From a checkpoint of a small transformer trained on Wikipedia: vocabulary 2048.
Each number is 128 + 24 x the weight over its row's rms, rounded and kept within 0 to 255. Layers, rows and columns count from 0. The size above them is the row's rms in percent of the matrix's.

# layer 2 MLP down (transposed), 512x128, rms 0.14, rows 96-148, columns 64-127
size [ 93 120 100 100  93  96  95 105  93  91 100  94  99 106  92 120 113  99 100  92 102  99 106 105 100 110 109  98  95  93 107 110  99  91 102 108 102  90  90 107 115  98  96  96 108  94  97  98  92  90  95  94 100]
[[118 152 137 131 140  97 118 142 153 109 114 144 145 156 139 131 124  80 110 130 117 190 120 109 107 168 165 134 138  92  87 130  96 173 133  92 146 154 132 110 142 138 128 162  71 148 107 103 124 137  93 145 153  76 132 131 129 146 119 119 153 110  98 149]
 [171 131  98 158 124 128 160  91 136  98 110 105 136 130 131 161 113 132 135 119 140 128 119 130 123 153  86 175 124  82 122 156 139 147 138 164 126  93 104 142 115 149  93  97 146 158  97 119 138 128  95 154 107 123 101 146 177 135  92 143 130 132 110 145]
 [ 71 130  87 181 153 127 151 184 155 149 137 134 115 158 138 110 112 145 128 149  95  76 145 125 170  98 130 160 121 119 124 108 153 101 124 157 156 145 116 134  97 133 136 100 149 157 136 123 109 156 121 140 135 138 134 136  98 198  92  88  83 113 150 127]
 [101 143 116 129 125 123 124 128 103 177 161 160 124 133 140 144 125 109 122 138  76 115 139 120 134 136 180 146 108 110 129 155 139 159 129 136 118 139 122 118 143 140 154 154 123 156 107 102 127 114  99 113 132 101 130  87 152 115 173  92 122 121 123 133]
 [127 149 109 139 153 121 161 132 106  95 114 146 128 137 158 107 136 109 128 103 110 131  98 129 137 150 119 156  85 122  95 179 112 116 179 180 170  86 122 109 157  91  79 122  93 143 154  92 136  83 130 174 124 124 131 114 158 152 148 131 135  93 136 129]
 [109 113 158 117 127 153 120 176 107  98 144 131  98 136 105 127 110 132  94 103 154  85 102 128 113 109 118 125 139 134 145 136 116 120 170 135 129 164  93 117 127 141 183 113 113  86 176 103 116 118 145 122 124 131 105 182 108 134 110 105 111 103  83  99]
 [136 158  76 114  82 120 130 155 148 141 127 112 133 109 167 112 118 125  91  94 142 168 108 112 138 144 123 115 131 189 147 107 153 130 164 125 121  88 100 110 115 144 126 194 131 189 118 131 122 118  77 146  93 125 126 132 145 109 132 149 125 147  94 140]
 [129  94 167 102 160 115 111 153 106 160 146 141  77 149 122 102 120 110 147 127 155 105 145 175 118 123 121 134 131 156 187 111 150 139 128 123  84 119 171 145 138 112 153  95 107 143 101  77 117 138 128 140  93 124 105 103 140 112 130 102  92 125 141 127]
 [179 129  90 126 131 132 189 131 159 130 138  66 161 146 128 116 101 142 122 114 120 154 136 106 147 123 148 126  79 108 144  83 136 124 157 126 122 138 129 158 110 139 116 114 144 130 148 151 122 128 135 157  71 109 125 123 118 158 159 178 117 133 120 151]
 [ 91 126 112 144 130 139  92 113 163 137 132  97 127 134 121 143 135 111 144 114 163  73 150 168 120 130 171 142 153 104  38 180 133 108 144 116 158 117 178 105 101 146  93 106 108 153 138  93 127 138 107 129 126 140 125 134 111 160 133 107 154 154 141 134]
 [118 105 168 137  67 147 147  93 140 117 105 128 127 130  94 135 101 125 110 145 123 137 114 201 134 114 154 146 106 146  95  83  99 111 105 180 121 148 162 122 140 124 127 169 186 109 143 143 113 104 117 149 136 148 135 156 106 127 118 129  75  71 181 101]
 [103  77 120 125 176 154 117  93 114 110  99 107 126 128 150 127 114 156 148 135 122 110 120 143 147 121 154 147  95 145  83 122 119 114  89 165 140 135 137  98  83 111 138 134 155 140 136 110  78  97 105 136  84 133 139 162 138 109 116 142 146 134 139 114]
 [147 172 133  87 123 106 140 121 162 125 141  76 125  89 148 151 111 129 124 133 164 115 173  95 126 113 137  94 115  75 146 114 111 113 109 141 158 108 103 129 118 133 139 134 138 159 100 129 110 136 155 141  93 130  73 157 125 132 162 115 118 123 161 133]
 [113 116 206 144 145 107 146 142 117 129 115  93 108 146 140 171 120 126 108 147 112 131 122 173 116 124 160  93 106 132  58 117 119 113  87 111 109 111 156 146 130 137 122 110 134 143 124 133 113 116 135 169 165 133 118 129  90 129 126 125 123 122 132 153]
 [117  93 105 127 131  83 111 159 118 119 138 119  96 151 133  79 135 164 160 102 113 119 120 112  93 173 160 120 110  84 155 113 135 132 147 147 133 114 146 118 103 100 107 129 117 154 126  90 143 123 147 167 119 175  83 118  79 109 128 169 113 118 156 102]
 [107 139 109 129 124 135 183 172 140  70 130 155 146 135 110 122 155 129 137 142 207 137 179 124  94 122 136 143 112 128 118 105 126 119 131 175 130 134 136 140 158 159 156 112 133 137 133 132 108  92 118 130 151 115 128 125 100 159 137 116 141 127 161 137]
 [105 129 162 134 139 146 137 136 142 168 129 178 120 133 135 126 108 139 132 133  83  92 113 115 154 113 121  64 132 134 122 138 150 147 145 166 176 137 109 126 128  95 127 126 134 162 112  99 108 124 118 117 126 139 132 120 155 165  86 164 121 123 119  96]
 [127 147 170 140 132 111  75  88  95 150 130 111 119  83 129 150 148 120 182 138  72 136 135 147 151 153 151  99 135  84 142 157 145 124 130 147 121 152 132 106 153 109 120 108 159 109 102 102 123 141 121 148 118  96 148 155  91 166 142 183 116 127 114 133]
 [158 105 141 129 137 110 151  91 126 143  97 110 136 117 128 134 189 135 131 116 132  55 142  97 149 124 128 108 135 169 165 116 168  97 107 132 134 110  96 116 150 151  99 125 116 129  72 129 113  91 163 100  82 115 158 135 147 156 121 134 130 133 115 100]
 [115 138 136 121 137 102 150 154 145 160 146 134  62 147 158 112 126 102 147 118  83 110 111 153 132  88 181 110 141 141 107 125 100 150 110 140 117 102 121  99 171 128 128 137 133 141 156 120 138 150 124 130 122 165 115 148 100  76 119 103 200 193  92 112]
 [145 128 136 143  89 118 122 133 133 124 169 120 143 132 109 153 135 114 112 136 154 142 147 130 134 107 139 126 156 170  74 168 148 130 109 179 145 139 147 125 158  98 192 141  81 129 137 140 131 145 102 111 149 110 158 136 124 102 136 123 139 117 161 174]
 [145 116  97 148 167 117 124 132 146  95 156 124 128  82 170 103 128 164 113 110 151 126 113 128 108 129 162 137  97 170 145 130 155  91 112 181 123 156 124 118 112  98 153 124 135 108 112 132 108 141 156 131 115 113 116 165 149 113 126 104  78 145 143 135]
 [ 90 147 162  96 130 170  69 161 115 135 126 143  83 143 125 113 117 168  97 165 179 129 154 130 101 131 126 132 114 147 112 138 144 118 128 157 105 103 156 111 135 171 150 132 157 156 137 125 113  97 136 133 124 124 117 158 114 130 151 100 134  99 123 111]
 [148 154 112  94 157 153 111 147 103 132  78 110 128 108 134 132 114 142 124 146 145  64 116  82 114 111 129 137 111 113 161 127  93 172 136 103 104 104 130 140 123 139 103 154 106 128 157 113 144 134 166 156 114 122 162 117 113 105 153  89 107 140 116 145]
 [128 127 115 132 116 121 124 121 133 142 145 148 197 135 132 156 100 168 107 157 135 123 153 125 150 119 123  98 130 127 160  69 142 150 122 125  81 108 125 105 114 139 154 122 133 137 112 160 137 129 127 104 107 134 108 127  69  89 158 127 135  87 123 153]
 [105 120 126 134 126 146 148 153  58 129 160 101 118 122 174 126 166 135 143 110 143 118 138 150 178 113 150 148  88 153 120 159 100 128 166 139 141 129  78 152 187  94 133 102 126 134 146 126 156 174 131 137 131 160  90 103 101 116 148 181 118 158 113 132]
 [142 119 116 112 134 111 116 110  82 117 150 147 141 117 130  95 142 129 143 141 173 152 145 146 126 139 127 112  77 182 107 117 143 164 117 114 142  78  96 173 194 126 139  92 147 118  93 103 145 150 163 105 149 124 175 131 142 112 144  83 103 135  94 111]
 [149 166 128 111 131 121 154  91 156 130 148 163 153 120 108 158 131 163 100 134  90 154  91  98 104  88 113  81 127 107 137 111 119 128 101 120 160 105 127 135  98 111 127 138 134 124 176 169 194 124 121 126 106 137 143 136 141  96 147 112 135 145 123 142]
 [ 91 143 101 161 121 127 120 151 119 106 118 127  91 116 127 142  98 148 132 146 162 117 106 158 119  56 139 188  77 117 143 133 110 163 121 159 169 152 169  83 106 129 117  81 121 154 114 111 137 104  91 136 138 117 139 141 102 134 128 100 144 123 124 128]
 [139  79 108 117 124  94 159 122 137 119 124 119 118 105  95 137 123 107 140  91 127  94 141 119 146 113 111 177 116 119 131 149 111  86 125 144  66 154 130 125 136 105 138 109 140 133 124 141 126 151 177 135 122 125 123 149  89 148 112 108 134 160 137 152]
 [115 125 100 134 103 110 113 146 100 174 157 118 117 143 104 126 107  99 129  37 140  85 145 115 120  94 164 112  93 158 131 104 144 111 152 137 138 170 129 136 126 167 132 113 120 132 116 118 120 150  91 121 120 117 113 146 126 170 177  72 134 114 137 116]
 [100 101 131 164 118 108 139 124 123 129 107 152 130 139 131 128 153  93 140 136 161 136 140 113 157  98 112 140 120 144 120  82 116 152 111 166 101 136 146 134 121 110 126  93 115 101 165 121 137 162 179 136  90  90 114 148 143 124 163 131 160 136 146 100]
 [145 121  92 107 118 153 133  99 102 111  80 155 128 150 181 153 127 132 154 116 112 174 107 136 145 118  99 146 142 163  88 111 165 118 140 132  99 126  97 129  84 124  97  69 140 137 160 142 120 100 129 101 134 136 129 124 167 126 144 147 110 137 123 128]
 [206 133 108 136 123 162 143 146 133 142 146 105  90 124 154 138 163  99 126 107 175 136 139  94 105  81 123 119 177 125 133 159 129  88 131 137 152 109 144 124 136 147 136  96 139 142 120 187 140 115 145 116 127 168 137  97 108 157  87 166 122 109  87 112]
 [160 163 111 147 160 149 164 164 128 127 150 149  80 159 125 133 106 145 125 137 167 132  75 135 112  90 119  64 155 193 105 108 123 119 164 130 156 110 129 130 132 115 128  92 139 137 176 132 128 129 114 117 160 153 159 163 140 135 121 159  99 115 133 154]
 [155  96 101 164  96 106  86 148 145 125 145  98 112 124 110 111 117 159  98 120 100 142 166 145  80 107 121 160  76 170 147 104 114 179 109 156 105 109 113 112 115  98 113 113 122 143 128 103 133 148 153 133 149 153 140 180 104 119 137 114 107 133 138  91]
 [174  74 150 144 132  93 120 131 164 127 131  93 132 108 130 150 124 117 143  96 138 115 118 137  88 100 115 132 167 139 113 108 128 183  84 120 151 103 163 152 166 107 147 145 130 130 153 112 124  85 146  99 161 128 145  90 126 114 115 131 139  97 103 118]
 [ 80 133 139 125 147 137 136 171 103 136 129 126 115 142 164 158 130 118 130  96 153 139 135 150 144 163 121 149 160 122 149 133 106 105 116 130 119 125 136 107  83  99 173 138 154  93 142  89 138  73 141  91 123 174 125 147 141 133  93 157 119 123 123  98]
 [127 132 105 105 114 117 160 115 133 146 106 181 159  87 136 149 142 146 143 119 107 145 113  93 127 112  75 107  92 109 175 119  96 122 102 126 116 107 158 173 122  79 133 161 166 153 136 128  88 129 120 120 136 120 114 112 115 119 158 143 117 121 113 122]
 [113 157  99 104 136 156 165 107 124 115  87 132 111 112 149 104 160 130 147 141  97 109 120 152 136 143  89  90  98 100 106  77 170 169 128 139 106 143 142 131 124 135 101  96 139 162 149  87 107 130 130 112 191 114 129 125 130 121 164 129  97 142 135  99]
 [111 106 110 185 163  95 104 106 139 170 132 114 103 137 139 141 121 167 126 101 159 112 123 100 151 113 162 144 143  97 124 127 118 142 151 132 102 172 126 118 118  92 173 157 155 157 105  94 146 106 152 102 123 130 127 123 105  77 165 134 158 165 124 133]
 [ 99 124 139 179 114 133 139 157 107 131 139 141 123 158  96 109 121 133 165  90 118  81 132 137 154 103 148 143 140 123  62 117 128 116 167 156 151 135 148 121 150 115 134 135 153 158 144 131 110 155 165 150 152 102 119 147 139 106 111 202 153 141 134 149]
 [145 105 126  96 108 130  90 112 177 150 135 142 127 101 146 117 104 111 123  96 117 159 148 110 118 110 132 135 151 113 153 132  88 140 114 146 166 128 129 152 102  90 163 179 131 110 136 120 169 166 165 127  96 166  78 143 114 135 118 158 158 119  78 135]
 [140 136 146 152 129 139 129 125 113 113 127 130 148 127  98 103 135 123 139 133 132 133 107 123 143 140 129 161 150 154 118 143 172  94 172 151 125  99 108 141 135 135 164 103 123 109 114 150  96 117 120 169 126 128 169 157 164 137 123 118 152 115 141 120]
 [128 113 127 161 126 129  86 186 116 150 110 145 104 139 154  99 160 115 126  88  86 130  93 139 131 141 109 112  97 147 154 104  79  75 144 125 128 125 164 108  97 101 117 133 106 177 118 125 165 121 134 161 109 138 161 133 115 152 116 114 113 102 144 136]
 [131 133 130 130 178 135 100 130 121 124 115  94 122  98 130 126 123 114 149 116 118 147 113 150 128 120 154 166 149 128  90  87 106 120 132 128  74 109 127 115 113  94 146  92 142 132 155 135 153 134 178 102 108 149 103 116 158 181 152 158 133  99 114 128]
 [109 163 159 138 150  78 141 139 153 107 133 165 132  89 104 153 125 125 124  94 112 118 100  85 132 140 143 103 130 136 159 146 109  68 143 149 111 147 110 136 148 138 139 131 164 126 121 114 127 175  55 133 142 128 144  93 115 136 117 112 149 153 114 161]
 [146 146 111 126  72 101 122 172 146 149 121 133 145 139 116 127 139 101  69 154 116 162 124  97 112 143 112 153 120 147 138 117 101 155 175 159 105 106 161 123 142  76 147  85 149 161 103 142 182 120 117 171 156  67 132  80 111 126 147 149 121 118  99  99]
 [108 104 121 123 155 145 155 135 128 140 144 134  98  85 142 127 148 136 120 150  98 101  94 130 109 181 127 168 143 123 135 117  83 131 110 127 111 155 131 130  85 158 203 129 154 125 126 130 182 133 129 104  75  91 173 107 174 128 152 131 121 120 100 141]
 [141 168 156 105 149 128 122 136 119 120 106 161 140 136 130 158 143 115 131 115 110 146 172 132 148 118 110  97 140 129 110 126 161 110 146 117 104 121 122 108 124 130 128 126 110  86  77  91 112 128 125  88 105 128 124 143 139 123 133 136 138 117 188 159]
 [ 96 134 176 127 123 111 151  95 117 107 103 110 114 115 114 112 148 152 132 111 126 133 137 152 107 124  83 147 126 106  79 117  94 100  96 117 138  94 169 171  84 126 168 126 144 155 124 130 147 133 123 115 148 117  66 154 126 138 145 146 147 131 152 105]
 [ 89 120  72 124 116 129 126 125 137 121 149 103 110 139 127 154 113 122  92 119 104 135 133 121 123 168 138 123  90  95 101 135 120 146 156 120  98 164  90 120 155 111  94 109 131 157 125 130 108  99 112 150 101 157 139 146 146 140 145 168 177 166 184  83]
 [ 98 158 120 160 116 136 140 127 134 105 129  95  57 161 130 125 121 114 137 150  73 100 120 158  91 180 145 104 123 124 146 142 140  88 115 133  86 119 107 147 151 136 125 120 141 141 142 164  72 152 157 105 136 124 105  83  72 144 136 144 143 120 154 134]]
# layer 2 MLP up, 512x128, rms 0.285, rows 97-148, columns 64-127
size [121  99  95  87  95  99 101  97  95  98  81  97 100  90 116 107  99  94  93  98 108  95 106  91 111 111 109  87  99 112 108  99  95 105 124 102  94  95 106 110  91  95  97 105  96  96 101  89  96  94  95  97]
[[122 120 131 181 127 130 144 131 107 122 120 132 133 131 166 145  96 126 133 130 123 130 118 132 167 100 106 150 133 109 149 123 132 156 141 105 152 109 118 151 143 145 127 149 124 138  84 111 137 183  93 124 104 113 125  95 138 174 148 123  95 164  90 125]
 [ 88 161 137 138 130 133 154 140 107  98 146 153 162 163  93 142 127 166 130 173 122 142 119 110 112 150 161 122 157  87 150 106 134 133 124  93  82 135  85  97 149 133 147 105 110 138 104 118 138 125 124 196 105 117  89 148 106 156 110  84 136 163 141  77]
 [ 99 173 125  83 151 161 111 137 139 177 117 149  97 112 156 141 125 122 101 144 141 121 146 120  80 117 165  92 107 106 132  95 111 147 110 129 129  92 124  73 163 157 121 154 120  96 105 144 111 136  91 130 161 138 127  98 144 121 134 119 155 130  81 151]
 [124 172 103 128 158  80 104 102  99 148 161 133  92  89 155 129 132  96 127 134 100 153 112 118 140 172 129 169 133 125 137 177 108  80 155 119 102 116 137 131 164 130 118 147  93 133 109 119 144 100 107 145 107 123 125 110 162  99 155 116 131  66 149 171]
 [188 157  91 144 163 124  99  91 115 140 159 140 150 128 162 147 153 124 146 165 109 174 131 100 122 153 126 111 136 112  51 135 122 101 105 153 173  98 147 118 135 117 128 120 131 128  75 156 113 110  65 122 166 162 140 182  94 125 143 132 133 150 156 115]
 [149 126  83 100 117 102 140 144 115  80 129 166 124 146  61  99 120 125 114  97 113 127 123 132 157 153 128 115  95 123 138  78  96 181 125 119 116 164 126 135 119 114 182 123 151 135 155 140 138 113 166 114 115  97 127 106  92 107 151 137 118 171 151 128]
 [ 98  77 147 116 201 114  90  90 118 134 107 160 132 138 158 134 144 130 145 139 142 107 111 133 122 113  90 108 116 129 146 152 131 128 147 139  99 122 106 123 151 119 160 107 149  81  63 118 160 128 129 148 119 160 104 117 138  99 144  87 173 117 136 143]
 [151 110  85 115 156 126 174 110 141 119 114 150 158 149 132  97 120 104  80 104 136 131 151 139 117 113 146 106 107 163 152  96 142 121 145 129 135 143 100 109 121 112 137 128 144 148  91 103 151 113 127 127  93 131  92 156 106  92 179 121 118 112 131 115]
 [ 88 111 115 109 132 182 117 144 148 150 137 169 149 128  86 125 131  97 140 159  83 119 128 128 161 131 136  81 174 120 104 111 108 177 108 139 105 158  95 135 120 183  95 140 147 140 120 122 125  91 143 107  57 127 127 156 103 156 139 143 127 152 133 111]
 [134 135  87 113 130 100 137  77 131 151 126 164 184 148 185 133 135 115 116  98 108 108 140 102 119 107 160  98  95 137 105  95 101 131 158  93 100  97 144 139 160  94 137  76 146 118 132 128 139 177 114 145 104 134 146 135 130  83 110 123 115 150 156 118]
 [ 69 167 148 138 119 101 154 121 151 150 155 191 106 138 129 161 132  95 170  81 123 135 147 152 103 154 115 126 118 135  79 117 126 112 176  88 121 124 149 136 136 131 127 138 111 105 131 102 102 119 120 133 100  87 105 109 105 134 159 113 138 146 122 134]
 [131 128 117  96 121 145 125 113 116 176 112 128 127  81 150 112 128  88  90 163 118 133 144 129 150 124  90 149  96  74 137  90 112 134 149  96 154 109 111 128 157 127 134 143 116  97 114  91 170 122 152 136  93 101 131 125 106 130 128 127 143  78 138 135]
 [148 152 103 140 149 128 158  97 126  84 160 165 140 106 120 148  90 146 137 120 141 123 114 119 144 137 119 169 142 104  98 151 130 137 155 144 124 138  95  98 115 133 140 138 141 101 132 153 114 149  83 111 102 101 125 118 143 106 111  94 140 146 128 144]
 [119 110 110 113 135 152 144 111  90 113 120 106 183 141 141  94 102 134 103 115 144 156  93 126 121 134 143 127 100 117 158 145 138 142 125 144  94 150 150 104 138 145 109  55 127 128 166 194 105 157 138 158 139  92 146 184 140 155 110 107 134 152 154 140]
 [150 129 133 147 120 152 183 152 114 118 129 168 133 126 143 108 170 153 107 133 186 136 160 132 125 125 137 130  98 155 114 117 146 124 136 116 126 107  68 152 148 154 110 119 117 121 178 151 125 110 123 112 163 126 107 101 125 135 103 115 135 108 120 140]
 [122 122 126 130 113 116 120 135 148 130 134 112 142 150 123 136 138 110 138 135 113 155 134 102 173 182 112  85 123 125 126  76 133 157 113 124 147 218 131 164 138 126 151 138  79 153 124 110 103 116 138  91  98 104 125 164 138 103 138 134 116 159 153  93]
 [ 62 104 112  79  88 162 169 133 126  90 107 152 133 135 148 112 111  92 132 115 151 144 102 134 121  76 133 141 130 130 130 141 178 132 114 120 138 115 138 132 113 136 131 137 101 127 159 157 157 111 129 140  88 131 140 116 121 127 135 124 116 188  68 122]
 [160 134 110 153  97 115 107 105 127 112 119 150  96 159 143 159 158 141 118 130 125 108  93 137 127 106 128 149 129 132 117 146 149 131 117 119 109 154 129 132 123 124  98 117  90  80 153 135 117 150 116 183 155 149 124 137 114 128  90 100 160 130  69  62]
 [128 178 134 116 182 122 187 132 110 133 127 109  73  79 136 125 183 115 112  99 127 100  93 126 139  81 126 125 113 181 142 124  86 119 126  95 131 111 116 138 114 158 114 135 129 139  85 140 101 104 122 102 146 155  82 114 105  97 105 104 149 149 125 146]
 [145 177 138 108 168 104 128 129 142 133 111 138 152 170 103 137 108  97 121 105 131  93 104 156 126 123 131 102  95 137 106 159 111 121 148  99 117 133 109 123 106 113  80 133 145  88 109 159 116  83 153 112 142 110  90  71 127 161 183 129 139 124 127 132]
 [146 131 139 116 172 118 140 125 110 144 155 101 135  99 143 134 144 140 135 109 147 129 131 116  93  93  95  93 134 134 167 155  91 118 147 158 109 151 130 146  97 168 128  96 148 140 180 161 121 114 183 137 137 109 130 134 134 158 128 124  92 129 140 153]
 [173 126 110 171 159  95 126  78 128 121 124 122 131 121 156 124 132 195  99 132 129 134 134 123 142  84 100 103 170 134 105 158 130 163 132 115 121 116 110 106 154 131 167 137  84 139 152 132 133 110 148 128 171  76 102 127 132 118 137 148  89 109 114 114]
 [133 119 125 146 137 163  99 115  63 109 114 134 136 147 152  99 105 138 132 141 132 104 130 106  92 100  93 122 165 120 158 105 130 156 102 155 132  70 149  99 137 140 111 147 116  90 140 105 103 144 136 102 145 111 113 107 130  98 115 122 117 138 127 117]
 [112 120 119  93 195 170 119  86 147 116 162  99 192 102 155 102 113 110 123 178  84 154 137 158 170 148 128 140 141  93 151 119 108 134 105 142 154  90 117  61 149 155 112 156 100 111 121 145 130 142 123 160 132 136 154 119 122 131 140  79 121 101 132 164]
 [110 103  66 112 112 142 125 121 118 133 170 111 146 115 170 117 121 151 133 161 132 161 119  85 149 133 118 121  83 121 139 139 137 127 128 154 146 132  80 140 118 167 130 115 107 143 149 122  77 158 163 123 113 181 104 130 148 101 138 132 160 162 120 145]
 [135 170 124 117 144 132 134 111  96 116 149 137 151 140 162 144 120 159 114 123 125 133 120 101 128 194 123  94 109 135 115 110 107 117 106 121 169 138 118  76 167 142 104 145 152 139 126 113 130 132 124 163 104 145 133 150 144 104 115  88 120 111 147 147]
 [140 124 112  93 132  72 135  93 164 167 136 137 153 102 136 148 110 109 145 172 167 141 102  88 124 147 150 156 135 138 117 126 124 110 152  84 111 109 150 141 150 144 127 119 106 137 129 159 143 110 148 154 121 150 125 119 107 124  92 150 126 130  88 117]
 [123 123 134 159 153 140 148 135 148 125 107 143 160 107 135 139 156 113 151 180 125 133 118 141 120 113  91 125 146 148 102  97 122 106 158 116 162 121 152 157  95 156 112 120 115 125  90 119 134 147 137 125 158 124 143 139 134 130 137 150 141 163 112  94]
 [104 118 121  93 140 160 114 145 100 147 142  95  88 156 134  93 162 128 120 165 148 130 112 122 170 113 117 101 126 142 126 118 145 114 135 134 127 140 133  75 137 112  91 127 168 115 119 111 162 185 109 111 142 124 136 130  87 141 151 125 120 124 144 131]
 [111 111 119 100  93 117 111 122 155 118 147 149 129 161 125 170  98  90 117 128 134 118 122 125 126  98 101 134 120 158 135 144 137 186 111 107  98 175 128 115 169 133 127 120 150 129 168 138 138  97 123 113 134  56 103 102 151 125 127 137  98 114 102 115]
 [147 111 152 159 134 150 100 143 147 130 125 161 142 104 128 124 173 110 136 117 112  95 116 106  98 141 140 153 160 155 108  87 150 120 177 125 170 169 145 125 125 144 119 110 131 119 127 116 144 141 142 181 145 111 117 118 103 169 144 127 117 111 127 107]
 [142 116 135 125 116 131 129 131 133 128 155 170 112 171 105 130 127 181  67  60  99 109  99 109 151 122 132 130 126 106 115  99 177 161 152 136 138 142 125 140 128  97  98 120 151 111 127 122 155 147 179 143 152 162  96 120 132 176 135 142  99 116 132 124]
 [112 177  54 145 114 138 117 124 172 125 153 127 129 125 120  45 120 112  93 146 127 119 157 104 137 160 105 163 126 131 118 112 139 136 103 119 121 138 102  91 174 116 119 138 113 146 152 125 159 114 102 118 136 135 133 126 127 102 100 148 103 150  87 129]
 [160  96 111 144 187 123 128 130 123  89  98 143 117 134 145 146 121 124 129 164 163 137 123 102 154 146 140 125 149  97 135 112 135 151 130 103 132 138 139 149 168 105 137 147 132 120 105  80 140 142 104 148 133 133 151  84 156 125 123 109 135 107 129 109]
 [124 119 109 134 100 137  94  85 150 158 150 145 127 123 127 134 116 162 158  87 138 134 140 139 111 135 114 135 122 111 155 144 109 147 112  93 128 131 118 101 133  83 115  75 119 165 136 116 131 131 136 106 144  96 111 112 129 132 146 133 102 173 168 105]
 [ 95 128 124  97 154  98 138  97 125 146 147 172 114 151 140 119 134 152 158 127 100 129 157  86  89 133 145 101 113 129 136 137 129 134 144 109 137 128 151 164  99  32 158 126 127  83 142 108 148 110 164 149 148 138 181 139 142 132  87 138 120 133 151  91]
 [151 128 106  99 202 102 121 121 148 108 121 127 118 146 115 109 160 163 131 141 147 133 142 158 129 150 165 130 112  88 105 124 121 113  96 141 162 105  96 134  81 115  89 116 107 119  97 118  72 165 132 118 153 126 122 171 102 108 115  91 121 161 133 144]
 [157 133 148  96 142 114 104 124 162 139 113 162 106  91 124 103 119 138  84 131 108  77 157 109 101 129 126 109 107  83 135  91 105 161 151 147 103  82  97 113 134 144 147  84 115 110 128  83 114 133  77 124 187 132 117 162 132 107 155 146 143 117 145  97]
 [112  87  87 143 144 155 144 110 153 106  93 134 134 110 120 120  89 123 140 149 101 112 135  96 158 145 109 122 121 132 113 115  92 148 135 156 108 114  94 132 104 114 112 146 100 117 124 119 131 115 133 124 152 110 180 109 123  98 128 117 138 123 126 110]
 [103  94 145  91 121 132 122 135  88 129 112 135 137 136 139 164 152 133 101 111 143 118 111 116 107 136 127 148 142  92 122 112 102 181 140  73 157 104 112  98 147 153 139 158 135  76 106 107 171 127 140 110 120 128 148 102 143 124 107 113 185  87 111 120]
 [133 145 131 120 143 124 121 108 132 124 120 113 106 141 147  84 116 164 116 205 144 117 129 129 117 117 152 163 115 156  76 151 170 147 148 126 127 112 136  76 131 164 169 133 140  88 110 165 117 158 129 149 116 119 113 150 149  85 153 105  86  94 122 137]
 [139 118 120  92 119 148 136 106  99 167 105 108 146 122 108 145 140 104 173 135 149 177 169  90 139 136 111  52  87 194 133 103 101 122 134 115 106 140 161 162 109 121 127 149 106 129 155 112 118  76 124 169 129 132 115  75 110 124 121 119 145 149 164 145]
 [125 159 104 115 116 156 188 115 158 132 120 142 117 119 106 123 103 152 170 113 131  88 127 131 154 101 111 142 104 114 122  96 147 147 150 120 140 137 140 150 168 150 104  84 124 114 152  95 142 128 156 133 135 149  95 153 164 103 161  60 140 114 106  76]
 [112 108 138 165 170 106 121 103 118 180 183  97 105 124 131 161 137 143 122 129 138 132 145 128 140 144  96 138 144 155 107 162 143 127 121  93 115 121 141 143 109 104 117 119  99 146 127 112 121  98 145 141 150 133 110 146 184 146 115 114 122  85 114 129]
 [135 107  71 148 120 106 116  71  94 120 118 152 127 130 152 117 174 154 123 150 122 129 134 112 154 121 130  97 125 132 135  98 107  73 159  80 137 137 113 113 131 120 139 154 123 151  96 150 125 119 136 140 117 133 130 112 153  79 154 116 147 125 122 119]
 [139 148 133 157 143 118 150 154 149 140  90 144 105 101  88 103 136 142 135 143  81 153 156 132 136 169 134 122 137 120 139 103  84 159 124 141 103 126 116 107 138 156 105 113 145 107 109 118 166 135 113  50 189 134 100 134 153 117 136  66 127 153 140 127]
 [150 117 117  95  89 143 129 151 146  89 144 154 120 113 134 147 128 155 125 143 136 137 130 137 164 137 138 136 120  97 125 162  66 132 126  92 140  99  94 133 135 110 147 123 136 187 131 107  76 103 100 182 125 141 139 116 110 112 144 123 149 118 165 102]
 [147 151 116 113 156 139 110 104 125 129 153 150 129 123 118 141 154 153 115  96 146 124 137 147 114 114 123 134  79 125 163 100 138  85 162 144 104 161 133  90 120 115 104 103 122 118  92 116 144 157 128 118 121 110 139  99 125 105  96 109 112 150 127 148]
 [156 147 120 123 128 150 140  96 126 137 117  96 133 125 149 124 112 169 166 108 129 155 121 100 139  86 133 131 187  89 142  96 103 120  96 127 119 139 110  85 141 129 118 123 124 162 113 125  88 125  95 135 137 159 159  98 101 101 108 123 115  87 138 119]
 [114 104 105 114 100 141 141 119 122 132 138 140 116 119 105  85 141 169 162 144  63 160 159 116  57 142 116 123 146 122 155  89 132 124 133 131 181 135 104 132 161 153 169 140 112 135 129 101  88 118 172 169 145 154 142 105 120 131  98 105 153 135 129  96]
 [ 73 133 119 133 123 117 158  99  92 136 121 143 107 127 139 123 138 156 153 121 117 141  93 115 121 128  89 157 132 130  80 104 169 101 137 101 145 123 141  99 137 138 112 103 162 130 157 133  93 112  75 117 151 135 119 107 151 121 131 158 117 144 148 138]
 [ 97 120 105 119 155 105 115 127 142 129 129 139  68 129 138 145 160 112 127 177  51 124 109  98  94 149 143 130  78 124 145 126 132 110 160 132 130 148 125  88 160 168 147  72 135 131 121 160 144 113 156 120 137 104 124 115 125 172 109 171 138 121 188 145]]